{"n_layer": 12, "d_model": 768, "n_head": 9, "n_kv_head": 3, "head_dim": 128, "d_mlp": 3072, "vocab_size": 8192, "activation": "swiglu", "norm": "rmsnorm", "norm_place": "pre", "norm_eps": 1e-05, "positions": "rope", "rope_base": 75300.0, "rope_fraction": 0.5, "qk_norm": true, "attn_scale": 0.0884, "bias": "none", "tie_embeddings": false, "parallel_block": false, "init": "uniform", "init_std_qkv": 0.018, "init_std_o": 0.0, "init_std_up": 0.018, "init_std_down": 0.0, "init_mimetic": 0.5, "optimizer": "adamw", "lr": 0.000591, "lr_mult_up": 1.47, "beta1": 0.95, "beta2": 0.98, "lr_head": 0.00381, "warmup_steps": 261, "schedule": "wsd", "decay_fraction": 0.654, "decay_shape": "linear", "final_lr_fraction": 0.0, "batch_tokens": 131072, "seq_len": 1024, "doc_mask": false, "train_tokens": 1016000000, "steps": 7752, "dataset": "wikipedia_en"}
Each number is 500 + 25 x the weight over its row's rms, rounded and kept within 0 to 999. Layers, rows and columns count from 0. Numbers have three digits each. The size before them is the row's rms in percent of the matrix's.

# layer 9 MLP up, 3072x768, rms 0.0399, rows 2487-2595, columns 0-127
100:489516541513505528516549509508492517490511493449472571523539495529504462491510467531504437487463499480502454520508492526519512507516522524532503485490482509524509462535503485475493505504469506521497457497433489544478521526526506485515556549478516480481546484517515484493502472497515586496466524522507537502510497525489505526528450499478476471462499474503484522537483508503471549466505
095:475494543511508514563522456466489476515482473516514499475514479519488521512441500512495538495467533511487464454488500521506522542499537551509491559558493488521513510514488532478515502501492472471515485449482507473441463489511492503494500481534487502483471508512532557475588528491533523522507477449529501488492487490500476504455536483523533496483513502448468498495495526523448500507499
103:486478518496515510531455484475494507503496546531517511514515515472540505524503500532473511539563524505520511525487447494483526446507490540484497461520509501499534548493508519485533486482489510497530432484501524490500505485485521469496523529482477506516532489520513529480488511493489440504513478534513490528488501468487530482538563523485468501494484529484535518491473490488514465509480
102:518493522484507472498482525539505499474502495501529452496523531557540511540502507511495478480495478477473502480544478528535526496474501483492537500494517498546478474508486482481538506468479495531474477552480516501540519485505442492518514503519516491480491523485534465458455505500557503517489456477518506435500521520501518499474476518471518446510465527487482503478494516513541503487508
098:528519480497497487522502514458487498471458520488545472454493544493514484494497481485469524514519491481464502482503502529504534546506521513500449515507501503509464536440498510485503479518472499513495511496538480484511468496523516459470517482479505522543482511503458454502494491479504490494508490541493508510517471478567515518539544546499495480526469528492536518535463509478490484481475
094:520472505433473479519527515526515503497465515494507487465527485483480509510521487562557513497475503491508545502532495497514500502517505544513480486522491501493533534438542488529529472478491485486508467520478468492533506528476492529489514483512485481489495515526541496481509498486474521492492476473465500518474476493491474540480523490507547498525482512479442522499484479478491536513466
096:528504483487510508536441458514535490512466546496519528537511484551505521505493527474493523477484544493461484468500475519462547486507519500510440511521500506489487479538529515490479503515512483530499480510502517494497482517500490486481517448514462528480532436487512511497480493457508516470497522539457470445465514506534503532495507471472536482505508460537528504507497542489492473480485
107:465496511457484496465518477510485497503490520488507542504495502515504456524493511424485520514501479506476519515470479498495521476483540497456471507536460469505487513503525548498463482491461529505483508534515521474512473470490488516523485505482491484530486530498476511525523541517506521517489523514473520510515509464485500501517547502526484521473512515501510489526500537470521557513474
097:498489461524486511497521502478486486514458509540522466452479543524514510543499592476507477505522477515530518518519518491536514493505490467496523530506493530530440495534521474530472523520477478498504489533453495490494491500481486514520435514480483491465524471485534465499551492466515546528499502469529530511487544512516516537502482528478533524507479546515493529479532486503517511509504
101:512515501492513509510513515504498510468500493500509503519511515503495488517477506480484494509483456476501469490514532506513531500506510555505465482528508502515516476477505554500486520509495488520497492536504568440482433487503438522526483526505524459536491510507480533514516504489485478469504504489504517542486519509518518542505501540502513513499490490480506515499537474504490517542488
100:498464530560484504503516475540517488523508509498504474521508512484555500483499553477522519451487479507464525516502576511485493465501469499535514511496525527494525506491475472490496490483514516514479474534472491520498502509493531486498501477472511489467537524479467473505511507514487504485541495496472526510505497465516528489499489490487473495450502492488527519457466517519503534502507
100:518526489484456507512502510471504483482513510496480547509511477448486505534518547525473500491500531489478550510509523515482522484514495535511504496521504454508488493466552507532476494524481480510486504515533486512477471500563507493498477462509510538524525464426493461459524471523507495477487499535480520479514498486491478487518556512482473519529505479516486490492486509497490509492528
104:460485496509518499536519491489527503501504486470474482501529509461512493518511495506469496526519472497522493493534476482480530535484538536492550478518486465514497538504493496535489533530476464524501518487532494494462500517487445445492479472497493447523491526519440458511445542552480572488507479477491472508498511471541462456513480531499456472507517468466525451523514507522521491446518
106:491484522502515508503480524508537462465529497566476494454521474487515478473505499524524462536487517524520504522483525518495484510477542513483504530519556501498475489487470483494553503535521493538500524500520488499498488486482489528469482510486528517529563569538483485512498517494515494485487503458524494498480477466520472472498493518467531478496523499464478531477515503490479475498469
104:521501465510486487496543518493483507470486513559505464514519537466492496479499527548489485494519485492483480550559486461468494480508513505522521491502488483494437516496472545474505466479487520524484484495516495463506498462469474490519531523469497507477490547512531469471544464491511531513513548505489475509527496428518480511510499497527513505483495462564508488486543493544486521520469
102:491466508477498518480469479483471535471504506507524479498518456518515483518526532507525523487508527475443498512518490476453462502533521541482507559490502526511507472504529506524485504496496510512489499472514505505486493525459519527506472484470481515507471522500500498463452474485516501493510498523517484478501511521484474513510479492474490513525483483480467528487501490465460524477507
096:481475521526523515511491453482496490492519520542519535501514523504521493520492515487559504499509535512516500517500477492462479551523504477482446493512519489504523558453504455517494472528497507494485498469503499533493554566484533480513485510474494534538518488502472524520501506580463527529485509517440499515506533461539475486500571473490504476544522475504522485496479508497492472500524
102:470521473469501539481476468529518485497545495484516512497470517533509502516509475504543469530530509490463486485500430510517465519505500486484457479510515497499509503500507498521554469508519473457487546443517478495519480488495494454522463463527500524533470473511477461460472495530496503550490496476450504490511514493527498454511498500472514483505498494502547458511455488423488515469495
094:476523522496501545474475496536528463515504514482525521481504476494521523516536499441524504536498482467472533490477496525498518503501551459536537493467496496519515436492515542506520534535514546479558520484555478522515483493531503508496510499499473514507540507515517489518498473523497536443491509507460508547494525502496480505553449530494445500501510543482454548516527516499532560520508
099:499486461490504543446549480492453464532526445473504494473498494505524517520474484515488498548506494490498464506559507502551499488493538446488516445532485439551485493481495530509495507514521519485466496532516474480477477544476457494510525528490484523505492509496512530519510556531489500481464495507502472502530505500471481486490468472559555487479496529455512492488487491498499532494471
100:510520472506516483517508496512521485466446494512509508474507551468519488505489506494499517554438514479429521507532540514497533540491502447520512464472496485460511456519481495487461507482537461506443518512492516526487510472452513486461476525499522474496497503506538483486530447496522463484531520490510469503511509491480488524493527513526523515553519485504485496485506493516489488484485
100:545583523492489511496478545520528512496497498519494500483514499516524464490524462492519488507531502496475467550466487476491463484496507539510505537494507517477514456481479499485491504487516503518539502514528477488467463495459510539468520492461504543488455492515500474487482507442523526527529500527545482495493537534506484471485496475490505570482503530486514505497520479490512468508451
099:498474523539482484473466504499522492476534513464477528450522472495472476513468496506486510494501502498468512484527473466451480462492509475476545475506502483503525538510480425499495497433486476487500467493487510476511493533488473451542476494489496505513453543499507505505469462567525527454532524493505518487530472484547531484503509486506500498509498518489535528502538553456460459481494
099:515518465502456503468528466497506498513496494516523541491493494496476516493527499553489520547525535514518475483470460486510482521483490471477538538478547460493509520514502540496499499514509493474510475513507496501504493482515479529454533503518469513484520467519479494496485481553483479481514524512529524534534473504516501465500455556547462470480515498477486508507458480495468453519500
100:465505516544542494514525467498504561483499480485520503469488477505481511500451468463464504481514534501505476492480499454456502499517480473500511545510475483494493538497478570523512492492544512492492520485482475467493479493518541496516545498503506503508522486494539521518508506473516457502504514483518522513524516505500505500477518512548493500509525541472493517515455477503528532495533
104:525505472493433494465502521530556478464481479499481466524492501527468480535523493493474463463496505501465488502497479534509467538474550520521506469484488462473522504485527507473507519484512501487500488491485519502499522501460510473460476466488527504521501546489493463470485521501485486460513514485494476450508525520462495475465561487544494530486521499506519523512516524492474480522462
095:493508510528546462468504493527463533480501479487515536506490504473507501528539482472504509503469488479477554535495479528482533462473438483519471501482483494484508512485508476518515508487522495507512500493495490464521509461483515492447500497486460466481518522458508525503509526489519505478514486508527511543533530505454543491488503503519487525514469497498507512519481520496495471486515
092:512516488498461480473488556500499456517517518519504523515499452488484489513531497504487490529477472515509496508527517499492508519502471476520531490523464489524504550526491477523479484507510516515505498527488541502452495511537509518532510521500467503517531543491476564487496477485470482534477442505505535463497524502525471531524485494505491486530499517524503484511524520511489508506478
102:556560499487490513543493539522486482483480474505488498511532485531516493471516478506504491499518522513496459498520503495489500557483480503490487471493488505516463502488555522502517498483549543502497558482498486504529513510534512493477495497508492564468494483531496492474523470535497531530502466514493501514493509470554524525463539518523556494498484514490497470474525503478510454491506
100:530470499512482442527467468492525499479501488511474481457537533483488563467457531506461505511526510483536484501506479495563482493478492487483499525528491500481475507477474465516523497509549517513447528523478489552498532518500505491523497507481475494502519486500458496490538520536499506458452498502487510447517557499482506514469488499523536481494484494489479500526476464482483518556557
111:467484485493503481502439472479536516507486510471493537542470475507509494463495487512515491503520523489478536511560478519504503476453528542479507512500474499480520460480505498542529483512497510490496499541498498497552491520493504513530466534504500494538482497485529568471517518448550513494510543487510552547536529525512528467499471500509515535483494511502520520525500500466491496469520
103:522535507505514512488493467526506535489496513507554457530497501513530530486549531451507507493452502491462495513493562538471475480563507510499489492464512481561492488464501508467531468494515504527549480554470469470497515511475527541488568498488468473476472492545525512509466476521501520550549504544515519531564472539529517506541469500515470455498517542503491498497447490475508499475495
096:524533529483485505491517554519464486502552509484508478490507525508510488486474519443551463507515448490456471493486528522549476513506507521463503485542489492432494507490525503503520494465478497474534501517458500498486506534514483502478487535485458522493493535533495475477495496475535527450501543499537521520544499504510534463507508522495493504461507516542456502515517488524503503466511
090:481478545540542501502528502479483522484542548486477507476470501469464448495451492486535452458454502483502495504488491479498480518504496469506466542529498489508499520502481525520479468498476511501464491496482497498501559465480527485473449547485486510465544492498518525466484529497514505523502449508475509533489486498565515535484420539515540533496515467554503481498534483512559506534497
101:536519459493499463522485500521538464494493511532498478509479498475527484499489502499469560529503472487429565512477518499465512507523464493501448474486479459514476439523511494435492472511499486499461486524580483545519496510484497479470486432499490585505477481518495497469516446492514524500512461485509469538495476472518473508513483569478515527454465495515531499486486517453544510521522
101:484517524518494502534537531498512476506484522518509491545506505464506488497489509588506458537533512517528485507484542528452461522493494473566521542505549513517471484520529464492518500477531482492518474530503492478446495540519529491495477524497537493515524500516487537445484516496514487495487521512534561485508486496521437520508510457489520492464452496507472486485469495493496485530511
100:540471501503503511478493549515529507501520518519537520415519496460471496481525485527552511495516541526497461510506498499514527475486476537489518486531518489473488463495517514525530538481486527487512489492474519544471494504497502512538572506505479481512484521528494496462517472459507520498484447526544485508483495510490471467497467520518520491418464552480529494465488495498490532494500
102:494542530472520512511515516529504487481430518521508526519510467502482510490514490529496515495503440464507499497503509512509488469504520462475534516506514503521471498508526500474519519526465499513483494491521535482511486513530528477505481466496465524495513511507525511512469512483519495501503480449465496522469468465495528500498501509497470456460500504472489496523498463489489506505495
103:487497535474488473497469486490543482500484494516501510504446477481454525550496467490467537512464549532477518499482488497509511483483501480453513579486504484472502470529561496460476538471501486512524448508494504494486504490512475513481531494502461486502482516517484502526510507495479524513492509452532511502494497503517518493522529508505500556458489543519481469537528557505514495522469
103:532501517468518509478481508487535538459444548486497534510494469514483488540503457514526553502502518473494480493511553507478503497478494511482476482464487447530504486525489511491518476460548477498523494517519521481472546533473473479591508477491516518507500530506491549493498485444484505473492493499469519535512491476481464508513533507498518486493542500499511505499491550443489539496513
096:488497481475517496469478486526472522471529495539516478525489498494483482474489506499467518540491530473509505495528493466490489493514490509536438503513447479471506535516495466515455484514534552527475481544504505533446498493403523470507506476501477459502446477526450466484516515513477489470501503489500496497501527501535513508505463507474563483495545473478497531543502477478535560506520
097:482517465512484492531485464527506504533463506551498513540558472474489501477476530471524554492489453479473467498521485462520504429493514508495492500503526498482481483501516482522523508526488477513513472539497510521526475508482481509501478487495494492523535495557479466464525469520488526499476508540481480499528503500510489498517495509518514499466504504499500454505535487481506508499508
098:529491446458525494482475513548482517527497527491457525471515449517487486493497504463450485451472501491493498509497477501495511538492492501498444473501458517479519463523508531511535452481495462472523498493476517490481484518537516509503462475495523536492510542510511489490454530505555550515475498469497495484508495491499467482531513484497490512538471531515525490480513493486500436477515
097:519478501503564484498493525480491489496470475523519497507520497506518476489518496503498491535498458531514490489522480493481516512492523503510477467475519493483500499513487503503484498485500448499515494514487528507524443562493528533518449491514512496493498489471533528539540516525521516475551491476509508464500489455526524510508499507447523476554528444510470492474517505488480514509487
102:489520491477537532506460518554489455471502511500482545554511493485494485494545497471549485517511483477497503437466488434528514507503495456496517487536512495448548533540512480545503505450440483476490475516461524512499506487506488501473509475538492513492515508517503515513479475515498460462492539453431509487532484456517498495496486517522448497492548510509479548495532513514456501486518
101:521525497492511496498522507453529508488544496521546483496482502479513534508507469535471498476487478505496532534508508480508529449499486517514510480481496506502545483493483488530496492532523524529556512532518494499511458475499517487528497474487497508489507503549462509520492471514532490544529470504501507506483470510505479511531472486503514481545503503451481504483495476516538486496536
099:503466507535480468516519486519495482492469526513480530511510501500497515467512473520476512529530499519484494500507560486525526528494528510552505504542512469515512515496530477514497494519522486518512492510511471532478515502486501524494495499519493464514469479492511482469511499495537507485519480481474492497549473509502528496511481521522485519510508554469516459509475535485475478476508
098:500491503523500505473544540514486510499496488434531481530458475503509536535498475500502494554512506498581484500492542513513506517511489518495512522503470553492501493475488526507498478497499447520485497484477504446508502494556499520538497476499513481496476491475529484521483586482584479516553520559434506539498518489476485503482522545492506513516514537517442444530513454515525487523529
101:524495538466481511498493511478542497530503467484508533479510496519507481488506498503449485491504459502500534496505544512507505496510489535484484498475465545457522507497497537492518463500515474467537478561481506504560512528520504497482520524503525489466532504488453493524470468514498456501516484497490481502516450555513466457470489465546479489510512518510509471480511484496497475447493
096:491504509542496493490485502513520536508513462517454508489508538508500474517514542481503498477514466519491530472503471506483508488473496506544504530460473497559486507436505495500478533506467496508489508512512488485529481508544488498528504510495549493481472514506476475508530499522538467506463482447505494514483509473503483460518490504491482498543502506488507501490502491527569542500551
099:475467481503434514519517429511484511508487514503523488503520510489503449510539493505478502506511523498472491497516495505470511479481476455501505500472518511487506502413514489514498507521515525540535533500488489514501537527504472513512501523487484484457524522486478538524480446503508490528494487510478489489498486521458551470526504485490509512506517457458503496501457474495492524472472
098:493504539505469483478536510496491507506506494464517491479469523537469536477519510487472536539484528505467521506499500555522512530521489435487514522498512496528482502507477481497510498478559509474494499461480472491507528481507524423494525533501557500508467497450487493528535504505428489480479481498471478484559471497528572542517450489489542521543480475473553495517522489515486472536489
101:493497495487504488506531476485480470516485521517487501525514495515472492530545486529499524526492545534490494475470508533479456488470473540514488485508547477475481538512489538477512486524499523459458462555478449482491483493527553501508498477513503475504473481511493492463509497537473474479510505480471488501535503537555516450530497471474512500497536505472499523484498518520502522514502
101:480505503463482474485504502515487501489460514536510525472471462489510492550470462499475478493498518486525485513458564510535480468491517472521494531468472495528551541495481469509473462508540529491502550551493526518485537487538479500541520464505483457492486586506512468516494456513499529484469502510502512476525496517477500498484498474525445535509549487479514486494453520477466495498490
099:485514538527499540483516505539467477469479476519449536495545487476526504499490519501510522534527482495458491505482443501507512478444506498495460511546507456514536455493445494487498499466494441507514487513433505474503534512487490533498470443491494516488524514490528491497511516489436473511462447516558493476463483461467540496508504511494495473539461452493531493491535470509540510491484
109:502491515469483517425508487498485477470507461493503534459492479482524495493563537534475479513514469501499490491485506498460552496501505504492517529484490512464507451533495530484494525528509453503485493493489486496473494518510519522478467501519470455474468491508482474515494499487475498522512487497533456532522483517474510529440445511475515475486449514506466571500533548506451512528495
097:491515515477439465514538483491478503465521502516516539519521512529464546482507483542500547493471468510534534518477473520487497488508502522500527483502511489481504482487536443455533513482470450486483477476533489520503521498476506493491495530480494497514469514498471524498525498506492486468487530525468502481510497506503502531451503474512540513488482508483500512511498514513473557476504
098:506483521460513497511526510471498492499500498487529518511515480494501526462478530508472500520556512453491514509541528472478484495512528460460468530497491504471464503452496491544435486441470468523538539497524461485537488507535500505480530526491484513470495496452488503483517503522497500546547492464515476482475503510492518510509480471544472515434497434499490472506440507450511439494502
099:466526500502513522494435446514511467492477445464413467502523521509488507472499501501544514461516507508522504510512483554504493503509541508534481515489485474486495495502480519506478495505512457506472497482496513511491525510489516508444447507508484521497507450488508443505467445495469494505530519497463475530451467478502493531485496540464511443510516516454522517502480505499474519458496
095:496479474484492529512458507514501481502509472524506481464480485473532484524446501522484491478482475523534473514530460484486511505520494504525503531504483529496516439504491524485516486492520491525508510510534437547495499480475481524526490487499505519520519503537443444525486491499487490486524493502510520473550497525490511501478543546542490484497545553485510471504488537525546498540491
096:529485518517513497479561517501535500480490493515492463474485535559472448531509538500522449472513517514503520495486487474494493543502462482533508499523494485503548495527516508508504504493491491470516490565534497518529498483501480502490516536503503452524532494499494493505466519520526486537513516520523501531495482511485537497488536492481511511515509503522468520481484515524531446519521
097:476508496485494498512495468510536509491496506518517526506500508463466510506481490526490516518516515505485511499507544442493484482490517476503499558537483477514531499456466483478491510486483532483504503508480504514480507524485492525448542522483472491507445504519451464506520505536523480491486472473549480491536507507523509500498522536529512521519484511488510514488516501498491529529515
096:477487493546436511525469524497503530500494486478473541520488514513528490500475494481488488476478486534509502499502465473544515515531528541485453519538528492476534524519476510486506500501512510526472531499526520472494541495543425476496493504480521535511526489535478471532510462499509483473494484475513490480519502526506487493473480461511420496534488492503479478503490469470543515503505
093:552526503511483490513549500528469510512468512505527500466542477445515479465462533496533469492516509475522467495488480503471494514484519494480445519533446537487507527476440483483490529510490485517537464465481469523485488538490518494504490501519506515486530450531475481514478456499493559527458464504508494493525434486496495514503500529488533491479523502486481516480527522482458479479451
091:412466498468509470464465452508515441478473486497478451516477497516526473476469538496486459514511494483520490522496516506514547467467516535517504529517473462514520491460539518513497563541471498502486540478519506492492527493450478517500475513498476487508516512489544494497490531479495501509450532519501516524482537514481456518452489528487467508497491529479490515522469519512523491488529
100:453497537481514492463512524488478484514499524469514483484526475507475478529518530501496519491547534504511474509492474492449534459485484510475512530488467539552442475505481498518506477518472470489482509492503511459528474489485528481523466475503552462491532478493508456497523533513486492528504469468553481489537513479493506530500452527511533493511549455473488509506507508489522464501527
099:517509423499518514452518540496502533496496484487550484500507510499485515514498465498541528536487472468495483493506562457513513516529510551510538491495538504462519481539481494502528511503537546468483506517561464482515489499492526514477489502508540532512533492509500511537499519499529502492526505546497499510456496479464551480486515495442478502503543468509500462495492555532486481475479
098:532482528450501494486494493484572481537518503533535500477481511514480504498502518510534483497532503522542524499530513467499532485568513499498501516527505447508527498488484528479543465470509485486497507529546498521527503537461490446530487491511488513549504532487484507538548492516500553483496502491478479521476465485487451466517483538486500504502516485523490488493484503533503551470509
098:521507537498496511530480502504496490506488508488503528512492465520496503442514518457523489496496505505522501520511503470495488513463533491491507554502492530501511476484501498490513501546480532477473538495525524518485514511501502525486509459480558486535525535517488509458485458462468495469508494484495511489518474466529528532521501468487480507551529509530498472474538477597481511543500
099:481499530493535475486476527508486479513480550452522505516501477500517484475531511508493543488502506514479524489526465494517441477483522482510524511527489488500501536532498458475504513518473502511491541473475462516500508489473512533485484535501558477512457512490477445508505531501506520497483504495534552535471454491550522523492503510459510499453528512528502509488472548499503488425509
100:457473487495512508496499505528482504518519527514520524491508480491470444494477437490485490473502518480493515500527509506503478482512542440491493461532495486461514487500495513468452475495499507472489495535527514501518523496525524514467522532515476482520485517536454457458487518451549460531513533532481511487520540499494509540513586526484464507458541535522491500533519504533485469490471
099:516514481488496492503492501532489529508554481486513535472533506467512523484519456484492498455568512464475469504509434524486460487479471499509476489539447504507512469522514485496531497552482508474487483525496483468500536511490491511488476523515494499487500466533486500477505514478465492492458512475511492456495515463514471482506524470524492539482498516481540500510485510485517517473544
100:547505513546493541525554491478483554531514490505486449536485468490487527492507496512516497449475477521459531474495450540469510486536458501510486477487532495509510531514536570487469526529510517470545439490483484510476509505576472483492526531517508537469491521508531488476491461480487485506509500482455491511497505506487506486471520532492533510464484471513549485465529459517468498536506
091:480512529513511475492547506515483578500539488463529500433504491455540502502503538532476521462475501487484510499548472516513500469547487462535473489510474512514509473507487460515449498486512471488487547487461555509436533501465542476575472497502524452509489490498517509513530504490474495463487522531499461510467516506476466471528512518477576489489487551494497567516473485519467537516518
102:512506497505486494534563505502564504491513497500474507476542475487416520465489463477530504491436487523463520494512555464548476499458545538553504514473501515512490515500519522543476496488523497529512480526495518528510500482492559512502520480493514541535548529505461512535522507477520509515454476531467527519491565483542464523471499490537478496487503463453463489461458473524524503513502
102:454497517492482522538543485473468557546485460489504491475454505472532543501455525501478525515473493542503501469490488508448483557517486527472540509498497484503519462506499509490447470464522490537491534530486498465529514514499444470530523505528524473516507469536480511514501513491488506469468504484496533522471472528487502470462483430494515474539500480482494480496477442491599501497474
097:526502473464531495509515455483468489486484523551530455508503482480488512497521492497500541523482458505476513512514471477452535525504532494513516476498483503461505518475503532469505479479490507528519465535467514441507513508501507457507511498492494494502476533508477495482518476539482513510466516430495512447490566478487505545471511508471492516515507467525482471513550506508473481510523
105:483508506519508459500515544532494520469489487495466501503475485481486432532512516497503516513490476499487533521507491505513474518479479503525527495513472494473511535553496472516530510543526475474491510496466507510475493537479475519466478515474451520489515527498484526542495500435453502490495489511546500555479489484485490492477498506468522511515498494528470526508503481561488480474514
104:490494496492526501456515500489460485506503402446489491497518484514488515497515468484510446497466498489509539493476493554450523486453486527492485488486518504487480513497505527531500513494498523482504526483485517526498487481502503498490533504509462525508503508543500485508500475557489537518518541480518512503522470551519547451474478459560509504518535533512479483514500525483480499475489
099:489483494471516535509511509523480500477466490538505505468522478492518486487487511472492462517503453494491518504458503508486537450531446501507526486519504516477473476456472494485515471478527512488516483510517501522523515513515534505492466480498486508504489497491499532491504484511472496491486527505498506492480510505476518487532536502465470565559495516481503501482481547509503553489471
100:500534511491466538508487493542540516502534532442516501558530532512473483469482492490481484500489523516529452515494516507499520500482521506486518489530466488485505481526479481483527518474482510526454536494469490531517479491487548471480530440475492498453501531493482473519454463471494474481522474489484527533481488470500392516509490522499439504495530466482465480493479496551558491509517
096:510517485497481515535511472502471476497444511531473504482501493525476468500520431464520484465484481487520520477472456514481492483534527512506508526509473458469528509507511494483511523487476511502511495491520508487511472540520500501475503483525456509496534511512495496578476532519527501526496502498495511519500511511528465531437511513458499499501515480492497497493482452461537499505501
095:521470495473540508457531485502510478504514511533505533544533489540487490511493494452469533527492522519499524487527546460484454500450485504486514498460482512490486522530533509467465507497512514485539442524497533481502475457449497491483532494504520513536477516499506527472531555507551491460528505515481454492459517486472530494524513508525517456498477494487521538545533509516510468487475
097:495478486455472498479505472496506475454503516509510496528497502491502541454491503531490526504463489481543526494498480472524491457504523508537509501545481486526500509465482509483470511504498535509500500475546512530532510508518521486505469501503466536501510498536495483455443496503490483550487528518512494516508514540460514470545555468526547502468493450474528495522483508516509512574519
099:491509444500447508511469503526511494506503557535501476475498507470511518501519478509507521497471488516487452496498540518475458489502474521525467538502467520545488488564544492529499490520504511522516487511531445534516448534492532493524513476505426533489486479504462491489480497496525496511488496474498509562488496503526493488490484553494530498468505512505515536490505493521486484543528
097:501536575511496465499507552510481475516485547521534506484526501499460497490497476540503495484512498515482491516508556485454483512470505531479463502503520501492508515482501460513465461469520508490458471542493471513492507562543469470495479477478535473507492501460479530518487475512506472490524510508488468491538493546472520505517514444501497556549481533484515491499474466458498515502487
099:500519526513457472544510536533476496493484468507521512492503499504471496508487500467538507511496459521505452507499494506494526516503510522477535478571503469515510499523490517471498465508470509479483472474443492538462480441479461417513499505490548512507554498475513524542472480415494527509523484484484485491464452489499510484486510448559485482492462488455493499493508498517493536479485
097:502471464504493488490508482520475540478479510499480453495509533506510530486490545555504517528512489510494472493507535449491517464431530514526513498518481514519494490493512435508484531498487513488502479477496506510521533497508519444497447540512471479475513528471493524442525524449525503523514442557514495504518485489460505491560542539517501528453489473462478491515542524503511503517507
099:489482530483511506474545520476487519535497541483501481489498514471532527522514500537528472516529493494533517480514470492520514502533486522513479478477540489504524491476505506485494497476506496550518502485479477533474466479523491518499553540522472529488500514531463479530483474496489436480492453514472501479505518531493531502577424477490514456516489494497478503471494503498512515461515
096:504522507519502516554512541459527473495503513485511491517478524541470534472469469533490511513553465493497478505496543523480490495530519482482502518530517483512516515521489513547508480502529507478529447476475507484530492542549499481538504491507488496486546504523489531456527495476525492496500503493500527512509471520459507476482536486494480520486476525518524560503483520453504480487476
106:509494476516521536468518491460507532524515500528494463474463497484472495489545500503495479515473470479478523525466478567525514485552514478488535500528459506502493500472499473455523518494526457535539520492522521517496483465500467481508487510480468486542496527493491490465538537529499506516470474491513548543523544486529511471534507450521501490500483500493476479495518530522479510492472
092:481468526497506477522506492463491505516509467506554549550500476556508479518489519505496484499495519503447532513484494468461510513475495503523504523471486465535475502534572521483475491516554510467497500506526529496511485477446493527520478499481513480533537509469524518479513498489520520489476431518510490501508506449525484510537536515478493457521500502468476501480496508476492479491526
105:510492470469484480476510491524501500486483522513505496480504496466505530496498486511481506529545487524519468522443542476448516517513513558512513473493492477483478497484483514509480511494494500532502498506503514519445556527478527489498504537474443529483481502488497481557476515482472493513506567484481490514532521458494521528490555475478482535499541536540528518505501470527534505523503
101:483460508488490523482525510500521501510455468505455442498500523510502451520520507544498479499492494533461490504493479515453485501490483514492454539502468508538489524514510497467510494505469453530513505497469558525530453505494519526465516487489521484428537515483500508537539525517521540462538545456471474479485491470489490486496537494464544504512517445523509521511522528541562479448481
100:477481502537502522514484483480521504478493495511457509571502472488484503473480494511539445512463537494561527519512500497505512516452539494492464482489512520480542506519518500484510505468487488476533486491461503475491438525540509506548516500490489409490505495502499539526467534481507515541492507474498452486482489531546506504495473499495551504512481512496444503517491456489524522522521
098:498494531480467533516478453521572532494516497433501527518502514504522526491498511480495541495497496514480496491472501496489522521531543494498509490522515506507525453530464526496540489457479494493468517509495520504453467501534496484512476486515489519504485509503493529512524460541522449481476471496501535467506463474502462494520492479464549465476514511529506491483501486565453480465492
101:526458513506522492480506506496486438486485516482532512504523513522507455490516536503525465492512475490475520490520484527537486511516474485498514501522493516524545558460502447468493495523465513521460514496474510480470521496496522483511518485505524458520528522487557480488469475457531463466537465514488495526520488502534485478535497506542471481487503500501499525547469485477467484509474
098:467506510506500470512501517503483489520499495471455488528505500537519458485549506460516516480505507502525491488470527485469497541516500487483488497493471496501477542519520504450480526503536495514486513480517478510485528532464498508515504491506512504481463478511492487542481493496510469500441517489488553511518442451524509469463501490492485483509523529487537512485507472523488508492509
099:509508467488479472521513483511504494513528487456499486490467463497490498498454505506547491541440487498488500514511536494534437510537489528478479517459492515493487505488511481522482536510481485514483560503477447462491509458492483486568499489489522455470512497474500493474507500531470544503492463491518550507508502459523540467536512526475536482481461493518476518509454499531493470485498
101:475486486513501532483492472512541426522520483447540495479492486518496506502508461536491465483520493515511522485464488508491524489493525497517515491509499472525537499498500558481483496538491476472492498467480509533510482495469510510500512501526465529516501485513508517507486504498486516494498493494542490491502519485544470523516490492493495514516497541488511477504471493523498487537498
103:509517482531477477543475437482500518495491489452536485515515449496533501468482513501459504496488491496541482496479542487497511507510529489550505476510501539529518493497491543520512470501481522468456502472484524516500486472482514506506554497492492518512512511525503498448554479498472470511461491477521548474521508529489487472484495461511476495480473500467520503506489530525506490477509
098:522488445550533483500496437511511453532475492471509548499467492499522455526500512531504547523496474513528495486518483495499514498504446522504503513503496480464495492525521532559500516544478448479519548476519502473493526534511498565415517497528486486486527480495536508489486497493495505531465519492527529526491479493508503485478509469545482517506522479529484490514495498512504499511488
104:480508493496519484471504517496444493503460545498483507515508528486552543508511531453492511494516471509517483499459468457505537483453514511459566501482540476520475508522519455527452517518512467502449515504520483447504538499508504447509451440503471450512511440481503463516515525528492479479494529506487500484505489507517540509534493547420447470504511536466492465503500543509516559483485
102:498548546496509459463503486486567515524571473491528511539496520487475504499458479502513499480499519491540458496523535495510500508499545513485531515514485487512495481515473522465479545525540489503553490512473480489482504503476453500537470507506501502515498554510528491435512522483512496470461529488527492488489503546518480522518509509516536495496536535495441520493499501494522485524456
097:527455471484462494472544520477538523509477496502477521561523496505493472462509461522499481501472468491496535487487497474518498537503533473460486493512481521471497523510505516485484522486498483524461487514472553421458493509493520477526511536497504490532513535501514472504490514477507471465504546525483517500487516527511520422523533495511530510510484486555504501483531484497494468480491
102:496475530487519460537510478485473513507486459557519490527514532451491480528510495528480533535459465491518450490520470489511545469486501488506520478529552486469410515477553500460520496488475479511483537510482505483529512491495519485504430490512495497527476463520444469512524483497508552491499488505493531480498523509470484475502493531488493495500470502525476537498527494539458527521502
104:532570509475526512478507501489502494497496493514483528496453461491459553514478480523505484525472485498493464478500509539494481538466503530503547477510517500496469475446490476458478527466465555460524559490481480525501518523530516515507486500525515506483501478500514468482471470542481526520502486469524479522484498484471451501553486476504518474503515494507474494484500470490534516503523
098:493509463461501487531505475501507492493513481528514530521511481473521507501515530494523495507524533505499533510506465497488467463495529510491506480525509529475538468518483521490492493500485476471454492535533518502513485511481430502490454504483499519560504506474506512516459552551493452486484462498503499501493495459501516481551479512474509523521532504512478472502501517556499512479483
098:481497465497483512451475508459484495499516450541463519506497486511511501430472501521500523509508499497435523469510467480486487521473476491510496497518477486474467510494481522504497481493488533511503528484505521543464501486467474519469495501542499458513507507470490483513506524528482485515483522503482525454535453510519545525508463509531473441450486497474458497528468551469499499516515